Part of a small language model's weights: LayerNorm before each block.
Each number is 128 + 32 x the weight over its row's rms, rounded and kept within 0 to 255. Layers, rows and columns count from 0. Numbers have three digits each. The size before them is the row's rms in percent of the matrix's.

# gate: layer 2 MLP gate, 512x256, rms 0.126, rows 129-163, columns 0-127
# up: layer 2 MLP up, 512x256, rms 0.129, rows 129-163, columns 0-127
# down: layer 2 MLP down (transposed), 512x256, rms 0.0802, rows 129-163, columns 0-127
gate129 099:103134086152135189165077067110110104098148105123114135144117097132145081094113142110123091120155121154057090111131172199135175171162143173129118165156183167145103107126141097155047156094178134143141171122143146128081119185112125128138133126139169133120102149177124094183135143139123149138145055102128151124175130106145138125153123082105175146185095169130123132110093109091148153077129
up129 096:170177098130115060120117112143152166081163129100115142129172099104078091152175123106126139079207106120115113126091146085146126127122149104101143164113081123119146155156088154167190129085123141165177107125148125075109185114076161133140128105091131088111064184111079117124105112097155200114134148112197120131083193143124069115098166120164108122108110102117117138135153132167151130161137
down129 099:147135123130132139158131143133106112190102151172154124083063174114172175048110102160148116114107166104106083180167089187194118200128116097116135123132101140134201121149123103139063130111154155102141112110100116120078105097159155128147114106153098072137108137079142085115172141187140098139159193183106106101152150166079083115110105146212164143102094120175146087069151071095110140178100
gate130 104:143080162126074099065114156136136118110140119139166122147136171152122080110151091132133084140117126099089089113104134091068105204158182175120100108170158109129166159124095168110119137105141175147135137117117091201128147160127124157150195106091167125113131077117111122162133121067091125103160119108093090181144132013131185159156131098141074139124113177142110112153139111125170120125072
up130 106:079114130182128137128181129117146132158118151137087113107084145114093079087127058205163143173144142161150157128136095104152116136098116173157142123150187079125203113093081130166160154174155115140183053098164164110160171179092083135159179167112097134152145119195086158156145147122090178128119104184122148142126163091097137133127145084112108092112117150144099141101151078138125050131123
down130 104:141082133099107131150076075106080112138131104131115134160129117092108077192121111053134173082163167145180123126137123182090108120100096165125166127071172124165147146107133158088111187139101120145094052172094099149131175151086152111149137154096099081095150115084149139149099131138168155153163134131105111134187160130096135180117071092109096105105141165081126093095166109148134116143107
gate131 106:195140097079097141095085097139079153154168109160129137135096111141139083123159081169102177129105124120124128136166134139063172136089131072108134117132174124084085105154131090152155149135129112076166117105122122108103154096104124155161123171136159170041137162166149085169072151106140156159075149113114115112115160124140101123116165117114125172172141147152092051103135110105127049138113
up131 102:156130096122085197095106128120159128142137111160146180148115125139137077094153072137043188092137139185096115105160146162102206104094112152068170123126158115159107141150174136140156119129128139104113097134123213140129128106133129142150097108096113157118189127155229150116079136138135179139129167126143155102100135075154086131115186196141154171125158133146086098157136156124086102102093
down131 102:145151162149119132093080130123118187135093146064101158096068065090097145173108150170217170157072116108165137089136137169092058122149153101078132167087160116082061144145141111179138111161122136059158107190137122151065114120135180119125153134190090166169181125137176089157143117114126087129090172117130190162129118145113142134108140136114062201144090121124117087118120122119127150141149
gate132 105:147108082186156153155135126104147169110161100178179100176072169142079131117166180170126143083090072095152126109174189130182107138143136170110115070111134186091185076076116137113112193084078150118161141193149117118145105126097116129172187121142118123132231108131116159118148113121108107147133112131135151128111118099143170123131139115189166123128116069115107087163050140131208110079108
up132 115:180122072144163106131132097110061137117106147145138152105071127126079176133186095159119104095183135112159194115104158061113139119126146169125089144128125109194151114105101071156098108136126108120108124140149169078159182097103097121148163179074093050112063201140122131142143160146160123095158061162074089125075201143095123054116128130154136086112065182141090144146100120178172100116113
down132 105:148141110206192126117105172083090140101130135106173114121143156134126157114125180146174127110061160129114127131115135126109126115085092039101127128116119163108163095120121150082125147153120129128082039157177168107146134158195145116123109041101135118119137137118187095145107105135144094132105099200188166118144155104098165112092091136161158163134140177124130088141049131076095192114111
gate133 094:109140142110125200162201151087107099076153136105169126119109142163157110175063145173151121171055148144157119124106093126109121117159054122183186126157107139073101167108135148157101159166162135090140063124126124138107102128162086082103067141140163138123118111118202153156167120074133141118118088103120100173113144146091105126099114095102158102113098119120112134116167119121096120129073
up133 094:089155106116175150137119130184147162158162131158140118160111164191130093181127099207080081146079149114145173117190103128150120128156130178120160061106095185196187178120104078141104151143118122180149135065102180135112108122141045174173139201039170139111127144157110112141159110107169183112073114092189116166087155151133119118182188198160167133120129083108132116138158107165177165158111
down133 095:140101082156159216152110084089163130116084142100102158105118145158102111193142095107219153181115126143149123129104132099099106176166062108119212141139145138072128118121125135082132117119151150153102112138141123177197044179135114093086103135142195136122133173110191154137159145127167093135125159152118114036131140152098081103137120097120135141135105102139077131124118095100102102156083
gate134 108:140150168114090136124116141111178085103091161104107140103164119177113129110182137075161154074055151107127134139067089130153125127140114132095180141090173113163082118114207138131136087112094108154139205151089156137083065138208076114108086105166146163105131127092140141120120087085117124170076077101154128130086093117060111175116129122113116105078124098137148174093172114100135147070125
up134 105:087173169075141105117117233107136099078176189087087160165106124191172088070139137093141147148117138102131100136171121109128135038098139149120115087102105131119134153140162119166123112086115095100152176076118118136110112199132126116135125144165184171133114147145178129147135126078097170157172126085144163188095118099116149122083105126154184148105098126140109108115134126099157082109115
down134 102:060158198110143133116130056107162112136137103125081121082137130192135114096091159157090098150128119090142141160176113157119143164109138133188075187173131144086131165151090142127103145095136094143134212114124150058167142139105139086115115119100119137113159131075095102210121136127131105224221085172078111126086167149120148123063183123137081063207115094054137104158183166122142100141140
gate135 101:218152131132195140099141160129105129096094076136114142161128144084120119113130099156173085131110096122118143143149181138114154096139125108115154143189137178161146119110144140129141130104098163143164096096180129111105118145136150131201099124121100138104131139082143148130126130150118172107144083190117126147112160115095160075155138097159100122148098098138065115099122137126138116122108
up135 110:131136161151100087106136135190103104115145152119131077080050092166120112095112071116129088112124127149138124102118116181147120119157153140148150134128115053124142182145088142177097081161154102144124169154141122136131167145091167066059165120169111146188132089164102090132130089078088117143181113167101111099117137154114126124125159140084124118116164134151164091045064153148097168072178
down135 101:089069078118088197126206089094178089085104109150128179155154119171107113142122153167093148108150136168099119161052144088200165173039180111148115184123119109129080174098097078115127120151096089125105143165101147162116120115098127117146112160130107140132114100113121128146120111115084179083088134129101111093125148104109178117080161128125074153128123137116149124127055138165097131084099
gate136 098:135131147099181139106110123120227122124060105103105137174069126068198126117137166135118128105168137158117121129163141153140122095093110156178104165111162110177203095108186196106082111198117175123085152135054127149078158103115099077147166133074116204141125130179116134081175150155108142093114158121110150127188107161170106107183153107130157151057154101130074101106151097089107125099128
up136 100:107141098113083061124141132140086096160178136128142104113176184090098136073138134161132126131045110085102121092070132116117100144127149120110157118121135100094061160158135122169135135105162083152143139116144187108140077152190147139099127087187098131135129107144137171191137074084112126168154078162201103124116113124158118133156142126090117092157105112135122150166163172174093116149096
down136 100:096137122092143144142135104213122144084096148178139142149110188141138106138161093149148142173074094144149109056111129126066112038129116192147129134096144131160158123131198158121091124143096118141174072147109123075140099170127097114179099138129173040190107179094104110107137179134129174081127078142105118092128069092120125162121174125122080128098149157162111085167141126118133136103110
gate137 095:125110149167113108140111054067138122161085127091138119203138105143098122139113167135151071140090080113085139130098163179147130072117146123105124116084164127134121228087105167166083097091189128113086084154112144102143183173206131132133121128141126145125086183127182105157127091117129107136095095133109136188100208150184116110093112156100116165191151133141115154139143116125100141148132
up137 093:136157101154155157106163165200105090136108108153176060120120115173129088136131087155110166132130165116183149143113101081116119115094108180123118200125075163129144060179109117100156148159062137126114145118153076111128078085057175077148108083103177122134095160140129125134100164158105135124167103179181139067079085182087150139175085124136148082108110124137094084129138100132136105145135
down137 092:131158159151118072140100128091147172130157170156161150145090145107093188130092156187042150125139133149154161069102124120174147094118128137140188110100138137118122097140162132067092169149103150108131122160123153134070121099101093105139160098139152069066132138131155106072144156095173154106058139177114113130145113132103138158116141111181101092163097104103137180077107061091110119116111
gate138 101:091104122078133122105128138132171116152139144128160045124183167152168131099134115173097111123097113054126129136129123147206186143128116167153154149119085162118109114143157110140140099072171098110108117140150219132096098138136152122118111119138166122088106162102182147155114107097167153116152128144123118134153130113113136155151115112142147118124128218134167094129093183103127140096110
up138 101:191181069136112175130122144170043096095119095179125103105164152189141077127118150083085103132110100170168109097119133127129049114157142097103090109099148056161114133194136080122159169125134191121124128109115156161188149154110149156094143131119173104096146109108180092123113069141148168139113127154143133103100125111184104161105141132075138076090094110166142145145193111077074102097103
down138 102:102117096223108157117158131145097142127073115107108147174114182143182109104136133093145118124118107150121132130127145157132122151175163111120080184097148108144143146164125125119103090127102152113156124191136165157124144181177112121160146099119162136119158095139123140175161120153089204108124069118114142138075134123137152133095142115127106153128218127175094136151185159181113091143025
gate139 104:117074152132120129072224112151096125118116077149154172095116071091130115105067103183116156084144123171093156082088105075059097090152152111204093164102157115186127110054157092092128209167101148160128077124144131145131173107117134130127125164144181118102146151169184184124090087180093075096137091134144098128149141126183135115125160181158163119142139144075133119119122096148106168083141
up139 107:157127101160048139139151140121131120118146134055149169160123147150144155123114150104075135072141159165152156119115100125134134160114120116159164132115110150141142092071126150181129113142130128120113137086192155131147052153110166116129154101152134128161129127060129097095095101090101106158171113122096142120137117155062148119121115105101099127106073184088165138159220107166119159123118
down139 107:136191128121158071040163131126069085144082116110108115169114104137198156145160083117158103163111156126117092069119124199093186087085119107145204113152143115082148061141117117120169140127146129148101139153111134158145168126130139170105119116080108098102150138130157102099152173143150154136098096112125109185164121177097115110132125158163098118158080160112172118119079107135174151127126
gate140 100:089142162162137092146108086114104130155035181161132078124167119119132100155103105088152110181142090119159121163100137094138133095120066090213185085153119166080123092149096109178129074072136107103160095208128170081136151108118127145110124150157150164136122134176111097156178122097162186113120104179057169044160140126102117131080074145064144088101103147160125165118150126120106136132138
up140 100:136102111097137100117105144134128065134155106138146124210113118156085118148146113144121064152126124137109184123123141162108179066043118146083088176120096174095088155108129145113104108141117091120122148093160116138076106122166080122149086114144119091111126142117081178130109095195121127132129163091130100149092089172134151074095112132071110089122060163131125148084137126115117122132084
down140 098:064169124084100143107118097141157151132132113141168114062126129124147143116109102131085132134110109104106118125061076144093155149183156156104063165121166079188105118127133096079109150134118145109127180123165132187101096131114117115097081123151090156161177162153169089134133190140147090168147144151119103153154119117121159135100177105118104115122131169143162190137134149104123124174098
gate141 097:129139152048150156119160174139129101136132154139167099157137149147147130173165154152130183073174149108170084151119148178137125153142146062119141195087124086135082059082154162125132134142085071147105086168147104165121160063100172105107151073146104181100114106127074094111206170184130159118077208107129084118127151125138080153145115100137134115110078127131138128113121092136097125130115
up141 105:105140080143124146115107130110103124082124134133119114123090119133163128136157104151120102158171099077126171102091091080131135015112171144154198133097104102127130158121134114100107106140144128147064076152122138103174118103075111083103129139068159065149061141125090169195134123122066135129129087146157112124116086144112159116188081131162141106114153101110127124109101092116108139154150
down141 099:158123100097146159142160118102077193123142127093152121181059140076058109098127109121097108125103171105131140173159095114135158101134100060109155133148095144099094151140072233092104119090110087150113147136118143128142126107161129162198162069097132122085135142123119113154092104115181090161097085114079195087096146177159165116088096088134111113150093135103158152086178095216169139168145
gate142 101:099125122135097142099145083108075150117148128151156110117140144149103096095150091143143141109161164145175102162097148157128122159164061120142116095112110171104081126124127056068164114121123127133129080143136126179173154109210113106165122115142083171114096155116131164080079057133166121104115066175123114081172153174119114131110152195132174133168163132144117199139150105112168123096134
up142 099:148124157130104161140084130130174197143036101163130107171155162094088200124152137115084151143133116096118125158110162168129135101112103091195079182147070143180116094115117117092137099155139130139131087112070188141108088126104094104107073147090150152176089096161126088081113114133184209139135165129182078109114137157095098128115128126069153095097107133138055170119160131149113146127160
down142 101:101144104152151089152183138159139126142076139147094112118059168146140136148120146135160146069128174170103114179096092116171145161157177122176140090160160185119100115138116131111140100144096098113149114115118129169137105157136095102092119149147074160142135058102116145158126154182147100127162068107115158105143160099104235069163179130116098175142178127178150153147174176125096167155159
gate143 100:123162129136091125126155093141098157116151109095111135118086178059092049135115170033052079139130112125069139151118197139104053112172136110150167142112096138097137137158170131190091122072062145085158132134140190125099100157138119144145090127198094088162109111146128145115117102145094136115145124073133157126133149116092162116134139145180104132179127105126075130146146099081209088134109
up143 096:107149154107106122152140163153085141153146155105154129076122169116171116156154140148097098080142114120119147095163163133105117179176101085150143132053116088145142115159189109116119119121154155099188106128109152136175132131136080139102160069177132083132126163103124061150113110144118138196150134088135146109126151129130123114109105082116193114127107095098124142188136128152169155097202
down143 096:162091141139140142154148093129113154142162146110085151183133132119109097191092121119125066078115112077119091103130083136091088122096202170083140098138072107097126138148136140062163083110167167080115130141087135066108128156125138111139067123138074128155127133131103174156111116093145120140112204113091125146139126173094139107140185151157090087167126127183160124121104140143184192141092
gate144 099:160111168109135171112154117111079155027164065097213125117085078155142128133074193169131115094148066071157156123157081104137091181128112128167125193099126112149103126104171170139129110111109158116107094146125109142160138131132123114189188138123123212123141140063064073223160203138120173125120116145085116139125113109144100139136165099178080101098091082107110092133110127120091171161142
up144 104:102176177157118137155098155124134148084154147126143092079121136097155091130162175097160059165187159105151116141109130155092094138139125114128102116146146145172126114094103111157137187093079100131070116064083165117115092163084141125137096093136181139126103174164184180134124146115148089139142115097111125142102181100180050041196099137118125122114150151106116170152127171115048140192113
down144 100:137157149079147152138192156104103069148173104130126164157124141144129118122136138097161131106127109051143119154126086161137161175155133124086119158093133104123149107141125155142145122124051131103156136134088081080149166071113136180095163103081138131172156190164084113247151165148108149109150175120121130100135117158122126093116173093133133177100117086106111088086149103137157204142145
gate145 101:122172116096135101155184172157099084127178177194171082122150115119129055095139117177084083148088087178125065114144115163134088155152154162104140097138117134126170130165092087151081111097145097122096129174148089083134126164109151138148105124130146136142127075155142092113170095174141073157143155121142157167114126133134157052120151155196143149160135146095125094182092077118182147121094
up145 103:135108062142162132172113144157166118122174139134217140061134063127108160138160104143171121083088097163132124121109124154100143141147090151125146182138159093107104127129114122132132150123117122179162197083132179146121195101193112113112133135178147107111134104156149080147137053104094096132175065144118159166104113114115139127095106079119120134100156126149127192180122175134089125094186
down145 104:106053126108121148174136170180129075152114180115118119180125139116142154129121133096126133116065128089229105155106086173134092136095193126150135140161127073090080115143111116122164127099162161102150128099140113162091132083074116113054083108094151135172137133205135051105122093161129109148163156142155167114142099142146149138073104142095146141076123154100117148079108161128120130122119
gate146 101:133181177139118130120123136090124124124125130099146156141119061136158142144147172137114112198165111139139149170121130144131164057093102133138131155182102095133128106141145142097153184138112129121124102109079165149085094143124124096129181070167084197144073090176126110152169112124155144081089080161102120157109090155114114055092171156092142102115148177131240125098135181099112113131195
up146 108:113037158118147148130143130126170148103082144133157129104113109126117161082177159069133184179108152141091121126184120131133112133108129113133144139157150153135131085119137205099079137128100145118130164109120109096113075129065227108108162111108166139146122115141100135089093110167111080093110136174166148119085129143124114127171139101159123102130108179154164153112152096145109110144077
down146 104:130119146143115106153160111119120127113115092129149173106070115100072122163136111151200194200177116222162134108099150122149145105084168102059127122108079159126100110104133125118092119135138088126115137120161114087109140140167136123109154086157059216144160113123112072152118144087152156184130077131133181152194160116118121047133130166101152109044184158142148162126128130108115141159171
gate147 095:117078141208100124134077127185124100156110057156153125121116106118119151115137104118130112145142101092152169147153153151068192129131090173199099148191112114071160127162171121124168082136061139160124110101175124108141114121077130167056096093143128177102145105146134111145091076103117107141154076067106145079112060073118166110189114120143084063098096097168098136105163103110152094135124
up147 098:124172138113174165156121140101112069099184151129154150064165110133079157151139138119100148136097164105145180096123081172134079152088149162149123146093114102163124099139154113128127193113143144134133136086191139163134131134130132080075139138087054171205110162171139138140148124146088057122057135124095153160085149085135148165143109147131101099122140136184117100071133074103169148141133
down147 097:144133137153131062072084159163142128132144149118129135098128176164145134153115084112149145137174141152111133131160129132185119173110079051145113158087122078162161133161098134125137160087167161146179064077144105159122082139158168092068106192124105110059106153129092157131122123095136109114148149095133095129127159093188112125171154113175140111134135134203104135137164130100063114110128
gate148 098:088178120066085074132132120129169201131134117149113101135094070164158143163141123154105144090144152138172129081071143077132175111113130085170142128099081134121091149043129150139140139150177137160184083139156103138095205166105107088088162125148106105145137136154185097156100186138166100132100185091113119112148068091119184101157176147191136109152134171154111092115154079100045113103155
up148 095:170152122128161182154156092077102085164109147139155106129173128097134099081114162095100078098121101099070134146212101159095098087164111174107130117174141123136166087186141130129153146189129131105026118102085117120181104110104126133136145132113153122141120142101039131081157111086083142064119111130098154159100142152105104134123121123144094091094142131126156135119113124173233126121147
down148 099:131149137196086110087141185136132090095124177139156118154107145171126130161124085186099145195104156126110116098167123105124102127158129147087131104110134078125092133201153137099132108110114123072079130096093155077160085139128111132127122082100120158108162164096119105088178134140131159191123074163147120163151191120160036165202097087131146118132109098118117151117053144118161102104064
gate149 094:124171087178165119113139166101111163143145080117169148173110081173137081123090059110105126079145116109118146153110138152165152155121149154110127063147087102133154076120158116163105141109122079155158098112149167100146125216153121136172098111143116125137113124103149075107127133137113091140133153064131082097091074075133104115097171126203155119155091058125067177095134190082094118139127
up149 095:086092060131114131122144142110139186146098155115139147138123140164156158119137079130113101063113166127153123142139117135128120154116151213131139109105141092154171055181134146129176142147082123136110140140139085066139182132158094104117096173191101138124185118083180187070124128195104095114137105080159080125156096081130147121112112109143125122111080067110130174106100163151140101164107
down149 104:091200132144130119134142144108111176106182072122080155161121129144127144122123134085200048166108082179116113152132148082119140144056097191163113116132113139109143124123133161135110144174132097120131150114149155103150175156092094133133119123109104123158123124155114148111091083151115123149156099146138097132095073106167158119072106169105176152150161097105153103143229126065041156161201
gate150 102:108096127140105104125117141145081122082137154129130099129110169083139090072114132136116136099130088157151113163118193114171157123111094149163076169148141123147143126163107167163069116068125139157166157143117161102077131186128129161085191128140136113136126145136112179151034176145089112081176085133131128075164139172113102071135108110144105080143110113128080181135163110093166183096114
up150 101:132149131138144171184125123107163140146110101144147113124105160089179152129094131103124165136156119144144091112124151104165099162175112099138111166081112144080146108154121129146152149140101143178132100115136118097098125150143089067131153173149156175085101138178136137124191134176167121096117065158110114092162164211112093126146141114129150146170168108109176169186072194159234128088158
down150 102:077166101128140167109110089115135076176147118091099126155057184128166157064179130128157172203170104163151136113126093114110146148110142109129126112125072114104138161187158117137122184130122105144104098114108097099100126164146077135091169153146134142129141121146207166094178159130172171067095117119160118148087144152128077113089125169132162188119167126116170112181084181183109128158144
gate151 094:099100151071097109168142169153102113094102131185074119132105150155107127144140096138070104058086106106095064078053109120137107094142135164150165158153135099168145148122105139132168157095092126107157120095143106078135076101176122140139145159096099163083147122132156122172105131102092200143180106080121108146125098138108145143152093175177099164120115090086185174118107101098132119155122
up151 097:147070157149166164135145089114122167143155146134139168115113074062117149107105120107082175094175156110105161101177120122139073104084148125097112114104139081162114156147150095145136163072144113112140135084088144131154131127103115101172137143164127143092119091098096174111197125155190093129049116118108162117067142133129094128099068122146089160121174122149136097090103161158106194103185
down151 098:218143131127104172126121166106126156136100147101129162094075134161112077122162091160151097184167123133098106098184102074134134168105155192145117120109203103107129143115164129137107141103152189053104151116144169174125139173096134120161115137117089130177099117117111111137223075134133040088104068203145136137090144044147073129143109109142077116103161142151104136077053126132098141140158
gate152 098:064104158088178113100136128105120096097175106129131142136141143111197173089132145141067139136045152157130097174185111145119143173185151092117099114138169125108122127135120098089111092109153112169150123131091202143076164132102139100141147130085159152125184171189085107162102097119164130118120112104105205163130079123095154077108164122163099102114093144126123137154156185106141098115136
up152 096:151100147120139135138118168137088070143150087112110141117109161095134154131093120145120084183128139133094115099162131120063094114159141089139155114145133118134123165205070118117119141101191109128079065159125182189112142091131148151135110140178126127141182136124209118132122168130035155134172102117135105145114177057133113104158150126127151139164151133130153143141109122120116105078122
down152 096:133152085127177102123102139113149133141124169125143100163069131132173161148104162174092119096237099128060104133033133082087129068141185136204091135121125131169154088149163173165073124079163112141176105110180156125116162134105177154135124117164141126065124153149128107149106140084106110120101155131111179154164106112129112096176122126090095132106184111088160140074122083146151127112096
gate153 096:152107144110066110130111111112092139079143151140069142117102179148148089126119084063059130118065169119129131081094077140122165156198150167129150135119116101170140124158173126129153048096138142142134194138121129070074088153100110082068151106080117141122179139132089090163096146158073137160111156090148126085166159086123074140134111128172089158147158092178102095108192094085114146094109
up153 094:060176119174091203116171182219105077102156114162151116184084090128205164156127104168091097134159090113116126152189148131066068111088159157144139126158052134075121128148174151141127146129144171142142120143114107087126158092124148131133152149127108117110138105091149174072131111110131142158145077085090137157127151141203137155064129099090163095108125187122108121092064169170140119188143
down153 101:155093129162099071123144088169148056104139116090129165129132155115186137140140148171143141128166104111159133084169098090100124096133139140089170094176161160135104123112109125178139131132103111116157070180130136085113153126115149147097103127171091140160059104096125126093136125153107071101130173080099159116179082228124130115188167140165092079099120113147130115130129176133034134152143
gate154 108:095117114163142085113109096167049165164100150106121120082088089173120178124100178089190038122088129084085122149108123164139109138180164110109129159116142165161110160072079135111164118085155121127091164116099147153110156132081070085083088113142164172125088136161109106080119111115161144095138105124146128164197095097139125111095088117088079124147111145143151125128174071137090116082136
up154 100:138177111063097184132108131107114124168113142098145092120187131117152117109221104106115140154133170125092110087134101157105121144140054185103122118147113106120080198104183126170078165125112171084090150093140135124168143138195119129170104137079120097096171131097143118181103154128144162169121114122130125070097178154157122089100116142098226124121086156169114147151137135127094080112112
down154 103:130091116193132135149113173123116179119094176095072092127128136124164150106109107131129127104135122131145154134108141086097113119142129157105105171164150177154162189154137128166105183095077117073125171132146129091105145219103205122124159070046129073174091117125123091085137146143086141191122123126140102137112171172143148109146088127133166132123066083118062146140129152160074142128184
gate155 096:162128056110131121138155137109126182164111106139103158092193145142069146098086145094113124132137084171113111149166101175170141116124115166102054143154118169172147160123111143110130178112156137150139099173147090146169182141088086089125163146163195186117137165115094130105113174107118075138096101126144161126053166079107108124107138151147074121114140123122144125122175139098120120062096
up155 098:160112090108180121163107118124135133123132111070112158132203127128083123106092150145160121114132116111094142128102088129096089118201174067091089078158141122146123171101162128124118125202202128105117123154082133131095137131181091093099089134109106154131168094177101085114084117093147158111123095084195140084085121047124174173139147120127108189138064126132110098181115183157132130027101
down155 095:083091151107097179132110106113115115151125143147098123172118099111134106158123078117091135178108086136156076150101139117144122169159166149151106145110090170148171122172130129100142139104092196157180120114139139098200200043157159102096157084127055099153176177155123145141174100084178090121172078149139148152108150080121130119089135096160115144156163099151107181195148126147133111166109
gate156 103:158148141150103133124145204071139156102166158113158030174107170110087131097079105119113178112201133155159179137127144102138117154123095196169160131118180198159133069121165131122129139123113123135133099119171083118097151159137107130161152169137140170081073093089109141155123136107063151080085141133068163080108164067111114121158101131096085127153099104096133097109106163189158113113077
up156 100:139103148090124074123093208095194131147122122041160137164105118162089160126112139132186153078173130173125122169173202120118116084150196191137137122133131139130137122157161141071106143167151103134169144171142143187076119148177080106159126150153140134115100142112132080098171116158069205090135119152109067127127157122052133146154143155173149149162103086124136108120164148154142112156080
down156 103:115171158138149085127143136157123170077150119134062176144060063157079140136135092146120116182108122107098099135097172141126154168082101152163158126158191186104123094169136124064156131163096114148128145165159091167146164124154117086122143137142157075120051086206110126153105113153098132100084117078088140133108202085091163094143070093128146188153109120086136124096140201143116101137129
gate157 101:112098145091141135145152127160122091118143232064179159101104132060156124155133127187145148186140127108108078116099125114101217153130148136079121123138076169172148138171156125088118085119091098151166117088090141084093163111141137141098139150145151134105115175126092156108156150121106106136135153109133176146140113155153107141115144144113129154133146071072089122107148165089150212112095
up157 102:123107120152103130159105112144165160117052128090134093139135154180097131143124123119147112118091161112143134147091100112098096147060117120166144168184113171015092113130129136144086176120153102111072080122149180128123121147117176211136086110158108158159106118093093087116145118141132155191117074158122130131100097085053100138108132072128178072104043092116125128211115065157140104080104
down157 100:143139172094148080095137138129152171135143091152095160061142105130133102135095121137128103163088135107181112046077129158144101141177082160197139138096153112138138138115080067108146110145162159161125154121171132193119157132156134113121139155147127143096074098151087138059023185096150127087106102130114074122129166128123102176153084121116153173175143157128097195097173153148076164146112
gate158 106:148073167106131174116118135097113147129099060131128178112106080143086112060129130131130157132120139131122097104144156128177177115134140153116104161178118097104154091098146154170122083092109092117080171136109116082106120090134143112107103110177075087094160168159040145092158150121161178151126142092067130112167097155065107087164098080192128098133129097107060076121100174148149101109094
up158 096:133143097142140140109137177095123073107142180066096052178118146134121116150127131148108092123108194148127109156134113150107103110095135153127157043104157147115097151114129114158122159101135110115128087165135097139075150121106116110147123149129165138146166125137134112190100105153095113088127193122138144105109149140113100180110105177140167163150081095112146146099157169161103111176120
down158 105:136121149150089145085100151076149064143143088110212045127110056181150100157093119138156126121114139146097164143121091128112105119138123140135158148123177107164149099100164132115076097142115174143070117178127140143127104088149114122175074123156152161136117123155189210097093133099118079168163110166121165103141090133144168174083125154092109090079099122130125194100093131128133135138143
gate159 102:069197121115126113133126130119115137148087146156126152128112164131098057089122169110116124093124109144187151082145159070125110119086143154135122125187141174112145110094107172155143114148072115199144110087044070139063095094158132148145187160101050113127162151176143097135078180137105130088087057110102120129116144131161146099098117207154154152142149132169174148131098055126153156106155
up159 098:115081106132158141147092083113089145121146103115126109155138073176099111165141095105146115167146166106147112134097137144127124068126089101123112171095154126106128156147114093127109114088156105145205096135181121039095126162153094164138188122098157128103127167142119146132107130172108149132131127119196103128071169164172097179118101168163188142169097114101178114151140133108121082194150
down159 094:132074109105166158091172133145115204182116122087138070122113168064158137129146138118174086095097082136105197174109133167137101114176149164124145129067131144142126099139119074176121158104069030080113100132131148140100123123157171103137133068177146140114127122144110098160206154119180139181144139142093110174124158144126133116102146069147191112177173153153058151150116109138126136072112
gate160 095:117111167177100081097072102103096173115166189161090141128152110150182150192184104163137166131115096151141104169065131082162122071164149092193116099136151136148152111183107085138123128113102141179090100149105170165136119089144143135108073167149152178130133116179220167171081134112076161073111111120143121092139117114123093141130124062167135107111138110101123143120088193190125149153135
up160 099:105144104103121195094116123099128146074087083115161112075197112111080054143136119130127092149133146096148114146115155152095107074184130104079187067129135059110103092111106176157107123170105148165131144107128120077092134082128136230100120131136121134103160117125143121101143103100101114104097200112163126123128155044096137143154147151089150119114087128160152174143134165130113158101169
down160 101:136065145159133119147081105081096128135135107103125160172123099117130118149104116053169161117154138160089106073128099128057121127179153134113142127132125167156132076142122153108100137116122137091134115110128097150158179182138134126113091140113133099109153200183151136226106085138120178144125132131110104125152163094121121117158164116140170078179178123118092130095104108151205153183132
gate161 098:098118151119156145152165144113105160130131101104091093120111202148103147104082123166122165119132159162152150181183125136126128136119162167185147099151092094126127106092165119148103108134131119098148116111194136099101123112112098239166141179066119122145138114105130167181109106140191086068141041148080137110080098067120133124189133116106157115114166156189141136176151122127155164111161
up161 097:102038054112129076086113109129138117144183138116075104097101162114134087107083128162114111081130057155135126155105094151159091134103135167081146074105103133156137144138145150164156152088120158163114127129127172175132109116127082121119126150139141143118115117158163121181068118111095144149173154200140143178090163125170153152133094142160117109182144107123113166157049102170121115122087
down161 099:176105093098108199105103123089102115190160107092107138210135058162140092120157133187169119166098111133088110115152093140179141142137142105076175131092137132119168152151089074150149140149145111161190115112119108168141145130171118107146121073172124148138095092145160137135124134082136142220134139147114122115090175148134141159095149168161133074134195143145130132100105120116118097092180
gate162 097:101097147105117119152108146124139147181120032101163070127087106111191125167186149083150085157152159082130105092098095158170149089114129177092152148159167173130134173136146143168131071145164137115110147110140146128071117132137106132158109146156151135109157197126141154106069123164085105149100116176098096072134107066129147092188155108166137083087096162167142165089131218127124168131080
up162 101:138126121126185103099128150090175143112133136135103135145086153054128110115156181093175149092081186135132118189185142096165129105128156147146216152133163120096024144124155108129085189154068120099098143208110148139129149143059113119132090130126147092084123055123175147097126102110091129122119144091167121112145094106059136058170193124090071101103138105058120098139087122139126122080109
down162 093:149120126122152149156089133108130176134146109147116151156094074122108138138112097193094121117146194128130187045140119129165112127125135148142167110045158089114124115128077098168078089172117136156121134095066122178119138094159109176150135145129114129112095119086192122108125146115144143119114095151113091101145126168099123135092125131088089120092141116062091153091153119217083138211144
gate163 099:131116121144133084113209150072134122145108138122144090117084109176117146118144139142148120123155100146085054173112141139135118109122170128150092165131107119172150134077087156107083143141103127153060112136111138155086140127123148111171150106166110152094135109151069087143100181125079118188139169167125159105149125134131145167122085141128094027102114077123126119119171095087090145116076
up163 095:131121084145158118160127125150155180151111175109101170181130094159132088155151131153081127120096162161123140165126168145140136162132132095123125167118102138143147146144105141117117152111174142076135117085036120174090156121111142135138108120165099137105100138129110078169134120162121116142142117153109094151164102076120087086152112185115117067148163098158063109184144143194106139084140
down163 099:213159098094066180153140057099199109176105093133088108131120094113101144065073138082151116163147087104144105145129142115101133082123103120128108124189130076168123129091102122130113118157165124080115127154084075129118135083106112147093129127112125159153225116162094132162113129145123110159155131169136097104160139093174069137096128119104144133131138113119113142084180138123114125150117